config = dict(
    d_model=576,
    n_kv_head=6,
    head_dim=96,
    vocab_size=34616,
    activation='swiglu',
    norm='layernorm',
    norm_place='pre',
    qk_norm=False,
    attn_scale=0.102,
    init_std_qkv=0.0251,
    init_std_down=0.0,
    decay_fraction=0.884,
    dataset='wikipedia_en',
)
Each number is 500 + 50 x the weight over the matrix's rms, rounded and kept within 0 to 999. Layers, rows and columns count from 0. Numbers have three digits each.

# layer 9 MLP up, 1536x576, rms 0.18, rows 582-675, columns 528-575
536495546451558480487396558368565577530487545457476489627402563483430495464516457442445481519488517513447446402458502524557524577570525492602482
532501488444449536494508460468572496473476582492499556485490576527464561485564454444462521478434435523537461458488569500500470467477494478437488
445470469440399472541438511563558549477504460585575491398516482544530519554517502429579507478474531556537580558532484553487506564484515479400542
492582556476484548577500447531503460556461566431519582552608485478475479461417385470487432460466493445568449439452554427580502550577538522519474
570400507402529549533402534525416568528429565470626469478506545470480484452558458498478504468497448539464444548469502452481552471447528510505586
457579453472546469498500447462605497541461439529577533519528512466529543433478492515530499402521447476484453559483466469497489513467527431387485
474504498554536479489439508454424472488503462476381523584538597460560525502422454475492502528421453390541476438498487502604493583376667491549508
409496459559453519485509458515510470470519525525508592548458482464531500534529505507493451477468508506519535442412400487492408504492436479526509
445508577386549423508535518547465459531459415487500490422455510479519492537606459433535531426506455474518497539480496464511515541492557467457494
484465469536495454491470429492540519489466479577594575501553510479493528465477344480503441578477541438529512492502485561471488530446528619534456
480527478507522459444507585439523512556518546554469489500456472461489397536430392541580516536422449462483529505492604499521516487480463573486491
490434546491460477470502452541480491406464518412530516535463446544496554458459428429362533520541513498564478534503499441576571474448455504488446
514498508514496523495471531362569451470459412457544481448536554443434459523580503501523541550373505442416515453478566477511416573476500523472428
504526504493435452466528467557568536426474519549423488495449550528521481509438531475414530545525452506520445455525487513555514516473559504564548
445520480468513513499511531445469498534460442556400552463440464454469540457575520558454582538422436515566489458419498520492514506572496435551483
508484556541505508439478495381524508458479498489588509521546553417465502538526582425556601535532516448458555492537483541500546439511489404558476
526447404564553381612491515429484601515489600513398528531472515386641492413504477477529559483467486388514622410463487552498561438522485418643555
531482441546546488486577426464582503500498550501479521511474481405521477488468417523454554485492509535476442477458484466504557566566555477425490
330623469473535511505491504506496480410509476494493469537420498559511552525518503456516499493480449452487613494571549539524488488470502524530512
468415508484480534489514515477433491503527611347512530485455518475542510546466430584431403387412551484418509552556500526523509608481524549514489
453498497510468410505508575500484440522444564510500499466484498471511444468528543463541436516527511548504505548456520454565439559395490512498442
561539570509511456525477481499599481446544468541516465496471463552397465521482493562459623483501562603553480465516516423540530571530443585508480
571484577441487519499429513424508553487556480520492494555470443439452452584476471422399560424518574463567562473477574543505462513502485573531534
535520463562479509443499425555489493436439602492522462493481544491453566523446542504504473522508476513555478539358496503454549535449422506585470
488372481623466444535498443497506432488519412451517447565592516527493479517500486443395456438490440434509530440556549505451459627474498485438448
510578505493527501552550518596453451493489468469463539575522554430482483552558517466501540494456476548472478424364487490500571433354534403466543
456472529463441408493535532444543518526484478475597497461472444550532529471517430550580410460492423516531468499541426583510405463509526513488544
467480503493534507522504464563569453500447525443520541475549421377480535422559497429549532479516552553502439573627709539459533591474513337558516
423426552459467487499499391491584555641538420544559533635528523499488483535512490465499466575599548607557462518517609499574482514569560489453502
502474470561509483561465485526433499431457482575591478528513504541581583519443621546439525562453574474442455526471499521492442383535477511578534
534524532557470523565435521541491447600462477493486501404546527502524452543492490502478458506388455470541476364484593544459585454514511558527517
465466437472447569502492418535515504528439464478514527563555482459486496459394497463580510492512469516399543397530545472452455530490556476502515
512537610517494523623477533467421465547496505516559522475504510442483510527509464558434534564594497581562599510526474539582542477552540521383478
480471524458519573517499516554557373409497558497441524530420468543606526517599444516562486529510548534627488469521442439471531516640525505515444
537433516428497556466474521441454449562516461512398525529533514426518382506506590464543442476525519433546538509467485498516456460530558547466460
547428538372526497561464469523523434510532517521478539460533511425483453469509494543504446477442492375524490514537382504537470529612515526526542
545488537424530423449514431503525471503438465501561564536351408521575587477441386484553551552510478512495493542513414541395473511394522502541420
494488586433382620566545509477472523509548545466487595519526410509404516493439424598530524518516435472481453483562541447486583492521481449473394
550492490463565436515413514479500562513498391469487469488528533616552626452505469529596462511625462512532456481455536313577503486445528538517505
410498500494587432554608418518520518508473558468605560482468482531506466524572412483583507461457506423522459470473539494599530524488449420533554
430495593514479550504503557460511496623393488501499418394501443460413501548465517502502561615536505535479517525401540484512476502486552490469561
368527529602450626483595441536458538439464466453396501432497443519465473509514487446560452442471645507497472442371537567475531463426486530484443
501519516602480488442446438462574439563551576539570440483385550489476563479442533497410482520411609369503547546504525422556502519533505492509518
513551491474520548567482567445380429464422444399587510480578439415506548556454522491442489496539433456539412438420481549398409576470477474378583
515459433472432554602517448575614453577485491492433466542474475581457543517473521452486525544536391542577500456411515480428479489484478429451534
525358527518484408367474468404528541474466547494495522480466550494473516450598491524602492512484621429504531539447467529533481531533439513442444
496459487510504502390457448501499482435545501446566555538505424431518460492517501417480627520561515516537474512461572445463504544437482573532497
438559483477500444418416452454415549418484519430533551424423565450475528476534467528498575421572533526510571388547510548568488554453454505471519
511465502510499506544526530507525569543596584522553525471573513510435495487612430476536526522557585521460476406566532583433578405528541502533507
488505466530457479438525486462562467447547453469545408478478507500576510510507425475470487481599533411512541414487508576503487470500509498396533
613538425549418544458490507472546513483467592402545489586470431482408481512499535509507456489506549509482458529475422495482523555596531539479545
467567453510461498544534451470587505506477486434540507417450445513568527506510457482466486437539513469451504456469439463511531559549494523519454
493477471514394540511398423550478507479448574476515431430574447488590465504442483498468501451533552500492510477542487488501576419466589476506439
505439570489489489467496467524442554514581447530399585440496354463595523449566418434392496499524596498480420422597471518503504527467467487447525
490415484459480521466574457508529534411443481497498527432496488459508479549552423445568481500517574556547467472507531563446499498487456494567500
528483502525660456532508498556544565615500546496473431450443577537583397514489505473478520459555517527445496517523499453472489462547505490584508
525554549489428503567568560504544480516430509522493434479610584452411522427570508537500462496519422544461433450581500547517453534530553523547510
514541508504495539509404436464462465510458483563531542546485511484509575548467542446400522517465442517471493491476457561502507533441475460533530
508547508540501529443480532539491485499450506470458401471531576526503560535509540572458574403502490493454447453453485445582452456501427495411482
495588542560393544496452582413566513504529446520464419463554493387505460592497483509474549467546508406465491486499519556449525531487532517510513
492544525480528451486479585451493541456538512469490484571492531485502524543489463403465518595487470499485451498499521432547457554439518559547614
469428478510515499568487494488465539523530529513515456591463528539510423472537447470430513512473471494623532537489439495456539602499504530505422
519547480499458466516468535346514466522600440488457486557449611524502496471401392505496458517494490447492557576490503427587469421527496589566471
544615530494578436536506483470480503511523498577526469517469553475483520548598485537534466421529432568508509496555511520496554486412458487490541
509418536499513495489504577464441512445458452549532528565578448495504544578444524457455522472394568372472526481575528463412528554430491534527513
438529519408399505478493548550632538538503485427507464439511486480557453569349592370454552505465472350468612442689367599528594469480396511533499
352589514460446480550483485566472497489558549467507525530422547538563473615509460636465494554472441521519508473486494597519569445538521579470507
490506519491544532434513484489555506470435523561559528517464414423535481457498519489525557510427547459453505542555542565495481557415439482579626
510535472460523510486540413517456496534398608466557532500562364511484415493527573530465471422456528573429477383424440590518503520527538521463468
542486536545432461549532508474442570492431551525447452587519432559525567517483570564519417463603516404588437454533473499479537488500529600560476
563428502547513469508486567542528442533465480530486493531437516473470456503580583499471524472466506522490499576512540503511482502542550459579551
520438491526465558555465607421490474516485575523527476573511497465497497472557416454453541528508526487524464488443575449545432523622515493541543
540492432533440419518576420457407389479445493506419404509492473570506561534492471593457531515584480495418499432498463456431537534466547501424578
480529510526552531461507420447466465487524551498490556487440460565454542567470562614553585501475481450562527354460587534460428477483391505548490
527424504525488451473528470453483460528522412646504449449532519568423522510549492510549530534501471452527470582518483450546473520491495478483536
514427445443444514504434565536538575492539540488504502451585502477464437528504423453521466533588540465477507534480533527516406537471522495442513
527559578518582467598575506453523512499421496384522443575459532548506503442524546618513475461484441436528511463516455376392522453528549558571519
544452510530346443509442504463558509435527431584467565527505443433530530531561558456492397425468496531485563515403612533529513499496521559535463
494471404474423396507549530509634462471477498505408429552519494433468402500543458540473478535550459439542511504533498467510504501497545455477451
489523543484473579535540467492540536493493472596440460570520479471545361510475474496397461568571465455482454600481521405525565458409479518495522
544584456437479529445538528570495433495444557533541493568546459488556387512450567497476618455487469519474502495487428471494520512620521547578603
597431554540462413539462516544464506492384422536540499547566517597430423481502490447527544467444509448447514507514511509469549466464436470573494
449497499515580484470470429576579476456387481455456551549566453460538453460489535516435524493449504585471414494480511500455464524464475496542560
559460479433619599515458527543521536521565491515491497483471546451435543524580492522535438574525515487539537541514463433489484416591448515437509
506484584484444464530494534541473520547496398517464397482528430490489431548435581547405482484530417534490487494515490488515529494489479524540453
405583554529517524492481529520396559460488576535532549517492481504528494488595606522504488494423453420481562560544590507472465456559474521455508
431464470461492495419580432506543515515509525561415426548542502520460548503494468485465484553500422491412502504505466518423554507546514497510597
436473533475475469486412526453413487508523503439461568448473543509550581510492460523570528489484451463483538509507642541483453491522463472490541
454510570554462481575541427464512596477622432550528461395470488592419479499461562500546425528516565502400448516528440536436445436581437579564545
495435424457510527502465595325574507617501495539577506540537523564586568518448480559458527569503522567515503523497489526433450527534558410457464
457471524529594438423437489541472487445465482388493472577551481478515528461518531435541397470491481608510536505526517477403439484507516438455490
547439379491407483549523518490476499532550457408577605470484468474503403492526419587452481486503381452468359400388530544533526506476511492533553
464471487496511527369496616534548494523550400584490491521443476627538420474485566410568451502494437510504511516427497462504475548470436478599482
528459539546431436538442458520505528571470431498435465519504440553504441500442473479519504583444441445575457520569410437459456558489545379433478
# layer 9 MLP down (transposed), 1536x576, rms 0.21, rows 582-675, columns 528-575
523558423476456528378459540518579460453453468498511485493469514472506478485511476509442490494459438600553453576587527508502556432533460572513498
542487586412465550441517533448555523522521561415554547429484492499480584392595503487526487554475492442488508454533543460463513480495517549512538
469478440429415451456553579540451468434545408464596485433568537481489505475535522494508548538509492491517585582460507559594455539459481506506505
511511464545533585561492520491540486425461579568463539541502578478434443388523603517574539431615517543568490506577590531476575498621465540546357
555523488612488488512593488470580509616518496549547488489406412456519523500419628530480466560513547500491562602556484485494497573578507491496492
453443553568526426480545501507428520492430542541440515471484493574456407513507435502496507476570532468471461474429406422559450526476507453530506
527497378538561574542508554406498575521606413534533452477543493453547456469531458475409478386485600495514498488487532471521578529438515510491479
487483451470488516523510449524522479493463495497482493526386529498559366489518441537493442488538500474464517608479485432480466521496470556466549
489483465394508456566521504447511457541495543489524422506516542524543586543590396419546504421477517483514415401580578456524460393451467440497507
532446532563548439504495490441465527522481412602517457441540555432503432549553519465536477520532554436520454585545493496460605468446513526472414
518567418556407494454418433490498497543462553403493497478517503516538531484353516495518497528496454473475472459481489460410541494483426428425516
476497495486457478449516548522623496500573551468529476469525543460479592507467418474534558478597567491458538506501563608606473494439570555483538
593471449518553516542494453527484594585462486463593561532501558517451592577444487439542565506418502470490530405553462521458429619588483481449550
473452493453506507447545543513471461430471563523550561472391495541530478406398528466494527515506458498557432527492533430547529480467619523524537
556470459545407412548517442440428423471478548467490464473474482548463527544484484532572535476513499588419515428516483544517593464521570547585476
497503501471448515517515379515396478468383478509541527462525466394498461515618422477548552477489511454511537527496527537450484477459524518519450
548460486596549547458438451541469503556453533497488538472528508384581474469545538460503467370522520483541478470450490459541573492533502491606501
514455578434456501516512473468533550481480540517526535520477491549505486546515586483534446455557469515510483529444424517563454425477526512463469
488536527490452532481532528584588519549575597510557509512441622534527489492573582501529472528510496590539524465586480507544470523549472496503544
533508554459561518492478555542491558446592504506460554465405482419512507368497486449493539446477504517508474393477523571484368536544548529463467
474492461608502414494581549452534466520469523469477358423519524500516499471500591515468434622478493426431457547569526539483469527401415383427468
534507411490458617430450386527490501487490567468483559445474493461557481477516561480450529642427555471483578548462397506554506510474441546479354
428511562444487443403534513436554461551518483491570489479481447499421525536414506547500463419447533527474475461444536509518450503500581475412583
514475476602444584467504469547589461423477522562539489544552515490482526502572551516452518430524470500502581474582514506507442548575565449420418
572586467566534476367410471473410496465554464386534478469512425443516428515520481567446568397560420467466490496406563447441478550525519599533496
449518518617509547479532495444529384565472546470483473550561512533447538489550562435642492474528529549567525444465493513444460501520502531583471
502524499435476548510539457516511513495550537503467536472498428450523487522439482484535512543527473505524464478527423483470517361514577543514465
422479546494493559504437541504484450481526506489495475493543490489472493556558572560463469483544594423370491558422515426494480489530528555502525
498492573551430520516426489488520545472509535623581459511583597432569574500535463524520434486443521571565507566546484540427438531551631482483491
500587486421494464475494450467548533430461452534529458443342429486519504525537517505492492546537525480479451557530560526457480559546503451561544
512432643530566549520451569487477525531486513475537494492464492467519462490439513527486500461508466514492553440370565442468534468524445433484460
522499451593520444487588596503578483543486592491481466558507477515491537457490585479458503441451523509554533494468460445497483505485463473530485
473528516518465492460487479493503630554599439542466505555556622422461501481576521496506498538537630597512462520494386557581471483525538469536540
497546403501519455464425396568567472550546495512494480423508569512583542411557406466535378499501561575537493634536436456489531488519651604528456
540426446521484559368454428501488492609456471546526545478513431479438579438503452446483454517447523459434484527517491494530454466518546486474531
451530513528573472520557467598497586522513567569490491530520588454440448516458508488485490471493543448524468457484424463491509518453587519569517
454498477530473554512489497496459531533489557477609508443359498422499572458538443496442478515542433455410511544588475471513587438573454509526436
480457528496511475472485550592519549523527526519438549519458480537478521519407440429544542490428505526424461518475477447458509517470530468570497
550499473539519535479541484522484445487544449571458491425574481561468504491536545472493489507494441549511485564493526572561536481484482532502531
469491478583480471547528539551523534499472483452455500512457558508499534488478556558587523461609446544480529466511496435571558380492530557540438
498546516475508526647604512553491574546513549540450476504426560531539545434530534512553475614567605525601472526537584569575557514509531512528527
539421568500505403541524613512529549552576527478532442527524593427503445526504538419454398546572464522578477510586442467497480508557467549472488
477644519496567581567508541483508487474534558458504523550466439463545441504570454518457467608558444446451493494444525516500395452503486496445453
446476503518457516488596466530572516466516473486436421504386475391543458537539511518491497562491431485571385484577470498488400597539529479493623
566530576455461521435542444595454545515449541503453575494477446469495452610427591440457510524508578589443490425515431479552519450493401489527461
504521426537527461492489644418534539490563535519501483491468517501498539514551454501393498479482519446474464513463466408466481505462516477424490
540452498509501470506501444571487434506526444461453523497495477470542429560549419552523474475507462565535470492567563503547447424526521560484456
406504476486544500608516612506477502535505557534587477484528585572511504532502484528463443406523490554548451576471566415408496496527481507508539
507543458457531503512455474519501554461483485524489535487525584504451503488495468465466475524479403536522535497538431474529498397449471500530500
468456513517504500620525540507513506535488404562424445438474548483482540454502411481473552564581474578549441366495531510496547427549537548486560
573591546542434450426528495467548531539473587541544579637460413418495530435561476405426475553487456576565527541449445516471469487559535536504562
387540519466504507546499523451471480565562454530455461487509547546500421488507406468544552461432645462482514467508453566457529518476425514571484
494509555440523475484483506488492561516494453522492530472517420485437497471512447516446429479470475564493488522489488514560621577568496523537509
466520571379424425578502503518424426486520625424532491434566486558563516523535473496552574565465536408455474496510463507538517516510489462414514
509475539457451460434443430526431488336539467478526532466490527428469603523498473541576564489426501447589531510532471475545508561398335439426546
498422549566589448436437499438444513503522533510544544431465457493572465529493519466553560517421592508438548549525452523512539401559500473528499
462499453447493517485488526475471519504509558492416441534500511540520454521489541503505469532459454450459505514522507486484502426598469477534536
570450545560444510528495530527534477493476434513479435536562500554502528442482547468504436560560511430512430530486547408543410466590487420497519
476525519475509483522481492466506457487403449492552565482553589502517481539549537523514546467529560498500554515480471533568454426575473459413534
494456565513501479461477554534514581598556556522435515478415550481514517497499534537468477526490483483475440490548467499480455512445571490519512
548541573468364476467555535413423346500586543446432534481433465465545410498492511459513613533459440515450489497491501460531447569535457445541465
468525562488515448480484479522497508524523567522458518644480462539500488432434467514506489466604498471530451439487571368569575564512539488450470
483530442529540483485597418491544478457586522524529517574508514525501560489521536413586536504457432539486381510479494470527505470547550568455551
533505499554529467487419499433446457490480454483473493569435481430517505459576435526464518461458505427521548543492549511402529534419608435436493
538551513451557501568567490473436462488510522534491539442605515474504494465567475502439524421496502534553541446579523464495422514524461487483520
457480553481362564532487464528499477480471417483514466462558387462523422532421461461484545486438498421573677466583480514402453494518474432513546
537527474429481507482509440477476522483438561502419540560493458485530556451440491517506539448476555518535516548492446562508552470470439574402493
428439484418561534541474460504536438449464454521529526524604502464523535482560417488559512449512495486422548543421486484609529547497525515500493
517519645533447484418582535537429491501621525515511520542555558526439524541506531519557465484423454513432403477470503509471501432510544478541416
434526571464575485592463459345511436457544666466503512476417521426466559622539477520463502442553482456539406517528509388451411492489498461491496
519429476636457575479549503516531466567523471597444495532476511576597513557500575594544492538519541505567445471516450433479411501523602493617601
527551536417446540534485530409440424486493494478502517471471530460552542482563481630569550496524570498446665477369419527445559476514568578441458
430439460486485419463580392476537506558530543509493642575513526560461566568588549627471397427399540548475510481538507451457528557596471489433543
472423501498525596463471555418528522456519460492460492557462580497427626523600520549508455455524518451476455516561457474553411449563526539544337
453539577540560503567545515524467492541555488455549525558460498508481547535558537552480456488558554440553530443553490524517518633665515510488508
443494558503508484560488564479425462541470533444533464476479403521518495491431502497428505515502486373469519465478646479511506565478437492553510
581460528445531498500492505570533490521471455474586622492570486467517550476565477433450474576534511440547534450487475558516474566517530575465480
501482526458530515518393477492473560448561519589453554470534459528486397597465483475530462534508455501510516530504512432457476461467637503523555
504487487517469552477423511491435434531436623555488467490554530557443468516463497489518530530501500521537516481544526383453529547527551491561533
569503636502536530431494401533410492546499540367494516486545511507555574490548526437477411540473446570417548537592424540565440423421496471511515
456476413418504495520577585571557499453514585514539478437563479498535440468502508501577508463516508436519479494479414553488503507625536447479494
443521453483542417582545428559466456458388525503489407448458417474529459492547459560517492424519510429533542460496481487495595485530409536477561
414416453430497444476499498527493439432458443598445393454551500498541469445441452564518463553479496532478526568589411474510421503513461533453458
544620581510523506478448456417513417622514517535494498521456440542529509572493551550544487584463491448474553486453588511507510595496479505486540
550547524542462472542499472473577497517462563433455459512516440505446563488473541453516527514494505490468500362451394592508473512453473553515502
398620558563609514480496479458536474491509531452431533543473501553488509430559527440565477453500517502478539471431498516526458566493499501489502
573490515482568517410511460542484507475501501506593450550441546488521425480542514519535442454469511495585525528552425391518488413490494558488493
456571535476515507505496535451516501434518525405467498451419452453481436471468477456455506444424439563527489528478441545513505521469555502546440
474571571549443477596448432597422527373550461459477406486418504556459552578557478440538517524426527516463508488585433486479479473564488519534595
476573508580417626466503455536481504537496441510556450524613510504582474518514578570498483540431462462497470471457445592547468464480417521489562
446452440525578522482497505500551472528486504482524418505515503519552586486488512482537463458469485471449547573433528521509503439571480469533588
508522423490509538563550484579502434557551547448457440503437487535595522491440518571525465444460500449460470518419533455471446545462375488582566
439534568527477542507524497501489474539517466525473447501407527465508505462532475431513569415593525531545520578485507435572531542545472486437513
573529514534546510539517402544487436526480534429558443507479571471486481526447497642499476454476483513473447490551564443389531497525528482481478
# layer 9 MLP gate, 1536x576, rms 0.166, rows 583-676, columns 528-575
470543581470455415611504510504418432578446601559466483517537473509436507515398550516478590407489559473427489495446517503476470538526527473568527
410528444542495497508554523407439442513488493472537550484586516465429316441438461464493492475467429594565454512569576503528498466424514560436566
446478488558488516503499514564521518479474505406414480489473416488567548608593465475535448493550462563523550462477441502400456541460448536440512
413481507467511530572568398533438410492469469471472469500460554553408526431510536510532438516410525499559591514524455486412555478507473559508583
486477430463538499498565520404521433454518602600559408485425469477492481441589464515487517397619527531500623571541524547562522528507525481495596
410546516548441484491557463495391541500524466504612447529422527481450403535514489484437474399490426510443492582551440594565554505439585541442593
542520559397429470516595594569516461402467441438480489413494466541461524427498407491490551584486466559490444461523527536455489544450551488530514
469520477483495610479594487532413501436625447480338396568467507433483474447421477467441612409531515447600553448537470458573571462465373479589509
517450592493556541523511583481605348514479475532443506482619481476505472569534494446534489459499473562488500529492508518559530528626453395397522
462461450477473527541525546525465546559539502551511514485395496506531441503534459447531495471449490446445572391516577562448516473476470504660489
471448467459525395529568481493515443553599504450526446458538535514505612510541452454498539470489470500494477562470515534506537519457532487490493
526415503439551531566568495485511426491536583556573563473454541508402498489528482507560500432445501496535483417564490496505435514505601476481434
441450596454541485600510456491490573508590483523453551383445419494618501536495429490438536522454531447514570473429498543446526425492578505528528
444456591402569503517524527504540473508545445516393516465673541501507435519537500451469503551530513525392458560585419522404529465503474511533516
521478555509517594458493408344469513434521571522550605507531494480487510535512511437559591479451446512462542560480528468595517524520516517470492
466577517421535501539455490461486436510596526500513434500443466434437551417499506559430461554528439543458510490493474418479503497506493407541427
448549522546510413506467511477542493527515608515434499526468479486447440432558454588447466464526486470447420531613579459460506504464456485490480
544572434479432555515490565493490396484466498487510441445519522467460480478472470528481518437446552452557439448532430541512455530496487509487521
497440474540437440486546522454500497555587423453509500469570526544425478545474490648520512489519412474461495427521534505524602501480546550455565
580486444474588455492480488552432387471433489484566652519484450492521413582561520622525505473506458479544541398506547534520598524577455550511493
484403490441562574566508404543463484561567430439522436487502479495450488418515476515497515432533590481509483619493460428504457489513471427437537
626580522496569564467504455527507500509463474590582409527480518471486514421452488482427560505539511416543512513555463467552517413526550435502504
411438532418645509528640421479439576562552454469449523558505402483510474530458472456448489501544517580500410578634512505516521510483430504527561
573507497488492536496472555544445492378479485433453495558617461459499505562489488468470540511520542497503515490517363546538471527537570437395438
491528473413482453496533532433527551585536556518489552478491422501497396422548502559455473455605572410547607455517419565499416451474487538549400
505574530497483519511547468458466536483534501495469495497529493426466419506524531521530577395526467455546609507529667537538434502482435429484480
406441405483492505513500567515542463476507531595418430552445430471444518508507421518447652541521548597332472471482558531463447507445506512570615
573469486396464476423476399563446431494595545426535595545455492557460465535545510483536582462450587487406541447582524515528434493439547492535447
561526444524509407537512471513449465453490414484524486572457494477460487467476544429530497531489563487458457544456553495538459544522410483575540
478434574565408541465555527425534501586399498474491452450456572515549555441505548526387349532520533517504463466487578536454434466529526546539505
465492479561410362535553573486479501532542518537514501475603420478517533505472475496467543502488505465552495561444462463462466553485530450565491
473545492483526439508447418483557550512498484473434583491471486514528557439540482500581551487580446525425512524481581508462539449519451514530478
495495534473534508564505484441423490473539507498500453435503495499486528474594492483587539526521475431497517466524442351601525454482543544470516
480536437492546581500482489560474542566508445478497512511556522472528466582367393590470550497534499483574379482587459479568447541505459502497453
530524488474470466440512550502498463542434463427445461366488566507570478554536576441539460484561557551451516473398596418463400449499505538516601
513442558515486546449478592566528494481507522474493454554544585474452461530604515521430610445481470502513488495481429525500442564585394507578461
490489557554530461394410474547589555409474371532467454608486601500539449395440535474529556559481576456493491517460501533579507560574493492535577
542475485552502489415517532533435467527537449601421462489527395561504492524535569473438445487571473593453531534434448476486539422478501569516499
466563435484469474502465565481501525469528496547435459598547423511482497465415498469553450528399476519512514546526496552443530585416595486465506
544488453497504569403540493444454472517484577444537512504444552579623480496568523475416570573496629508522518420515488459495489547443435489486549
518547532480565478536529568573444475570498525511500495481543447516456517458491424545463634510522465473562571533524480511540508541540603494489590
374541476464506487615414529497468412429532542562464498540500581476551565495448545450513532513522566564511473452566407457551499494484468455423479
487561444563470525489415504629557486524462466494522416572493470419474490465446543499428484497472455462401535576553451484473532503562587461552490
545393489470403503421573543549530435548456480501518533390514544562449490479522520548459565508493452521480459475453582480452432467464494454516489
490537464521502450534473431557543435540498496476548460515531505537432490538553501483580472480591482474578497440497519524564532510523459504424488
501500490534450539440521453449540495539543505447467454556544588555471570476527409463519552475485488477461474434532499549520498542512474477539495
613455479521471560480463499610536468595500476423421488536553535508560537555371555429556513495479457497495511553472474487432486511493526486530419
521450563556502435487438531472478527567464602546558468486496511496514528513522478485485569499542485516428497521522500541547528507494567451489511
536543460559456570492504548595463479480486448503515469496505533441417471473497360437470484468476513424438568454485421628550518477512419568434503
468568509535558532527541516476531528521473410529427589532479511487512472578485417490447448429498425568473489566530449471512534465482586556410404
564471432549560520509449545528483526505488487522460460563551539552489492559517473561443522554550432441502523570519538534504459498477461528536503
481514499395500409590517436511492442522543494558436476451407484445516500496524484507549555482555444472540459486545528436564496539502488527571424
489452492387543585438491598485492507574506536562591572485515485521560491530450488480606464447462549557525463453555498473475495528433494496455440
441430487522423470483540557474453468533505497508583467481535501485458518582601481525478498486459549469520491538438483504520426407486521464518541
467502422472481440550478501510511531543541556556491438597590552555486505446487434506493512423511453477531550462500453489498553591480529481553437
527544403440502523572480485464519467445496575444495450567451430487613500544425500572449377465507481510547499528583556468481542486496530433590531
443477493456527508444420424498501501457465509433487423491427472609581479473501531555534577582474460492437528407574514546434546506444538514534435
607578562529523574475436542532495497424495438547516494390459565549467518498492460496544511413431577555487462583525538601469516554508566384484545
413543497524440546517492529498521528431406460457489513424491517550484507536527513414512533492489416500431586478504385553493515596506443508490478
475566612502605472534568510553505502485491515519422480617504528555541380438520462465462559566568420466548518504400491423633503470462482456526499
429545507511457474484491483523437457528504483514556461399502482540524551510569498469528530497398557561421388461565553452497435382526443570457467
504453467494477617476539383520432584563433488413540423481533552494612448542463479466421499554521557475416485527530536615532563465545523516488422
494541428611517534510575568546455545536446449454443449554539474533471412565496466491550432504479543417410558514466487480496501454521533549530545
516617591480356463434536417529459556501500521483536489463562502588546498512556487440615549456503542421449543566564416465439474504486461464506512
477456465575498466489406515477450601430456399446488502488460500569459451456562469488473529367527447563454443525373555600567476512453452469523414
439490458451537520535513393545452510568600504512443490567440505479525469463493456480428515445533472486532534503485451509544526477549510592507553
491457526526563549522506626451426490472525524542543585518467428586470567585497458426458471489506441499540513454527536522472467450464504584481498
454481518447534448596573495515532539565491523464464483474489540502469519491533511501411527612541516511506513510503490444466492432481477551502511
540473447533438428373519544539480495470503498557390450532487466493561495491497485583484460421408594428459573513498542505509457510478508533514430
417398507401492512459457508493462592479487465422423456462616401503511392442525525521504420551468579491489426463457449545543563433537470517494462
536545514459493538512508531424504498495527440555469481540497426471474403481579477451530463419523505499500477454589465504516590613511486467460491
459511585527593513463574529401561605408613471453553530520514538513488353464519499462514530566488481600463502477372507481496455462553442488519476
454489561552501515524558553522364501529532532509455491643506521443488490528514426511492423481459448511538608466487514456445452546493485522594472
533495467489527474485531485475592460505517538409439472462553425528470496492442504526469498512491442481470485573450440526568484558565569485418544
465556507570515507438607496449491518407496509549387498551458467565497503469506458465536523472441489530507486432467489478429500495477455458505532
576437660472544603570516414549430594495490478436515510493577543537517554491503531428564431398507482494504557517557513459318543574542478439574475
488534473508506499512478447425368538402486560531563460437485438550533516527465549492473486443545472513501495525431483457482463545433529485473453
545486514513554536530417502503538475504516482479442435441552495513515495530454440483484565508526550516459494453517449472512492498506510518464559
432439542493532546597505436420572549561507530460625434515533472508536364512513528486530547575431505571407568608481528396516549433396410447521499
483450502565511534517551521512431538490456417457558461530490615502457611484484528484474615503529560368431587489520453476500537522554559489514529
476471520538516532473418544476558471481482509584451506530465529533466553510462514480513503531498572559500529520521508508468529522528483455524439
498497470519498563454591530561478462485576594578481474509448407502556534512409375486491457478511537494455514410555520381407473476460565495547534
455466528423486526544611459519518429445528474592520396441490519483445529534558430482510504558539537472556570538569501554516437513522413411500495
461441515482578566563456469483477440565483538539525487522515547484437440549525557465471617506467435536478512423524511542418476506524522554641525
408527527544517540500535544495439626521574570466508528480485492527549585516518456486569446528514550549513510491539535591413535549578514540442624
452556528495510430498534479504512522499442504474432475533446417490449489483506463518571503520499474495515472513356511542503437487504620508576575
487515563537433509451445495456467496418514484489412557476527471526473459545450475467546485524404463523608484452512574482412436461553519475416598
462561515547582479489489461496484482561603463467483482485491455460455500430504551581538547450549580484542480495550495554528478501623553575562512
507571495462453510490498478507435548459523505454519495411416488576515459490514503472477496509522522503403442568587476462545481501528440436506528
523462450475456446406383448475506548404512572506483425565500518530561471455562534439405519465417485488439455451534436510469490447548509481541526
426513505561544567532502443463583426497513473430519445464466515571440554483456430571571502533613534601419670427420503452404557559482552408459530
514620485523526423448515490571366478487550505529558445489505485521593464458476516488415595498549494536501422467541520471459548509456498553508526
482443493496532543493537435497549457468429493520545518380484497469429428489518553602475540512460496525553491538483418502461478454444469430590556
463546513496488488401574453434441486508522404431511380432526516483517576563468561444543493407569496526429515561482406552396542461467517535454589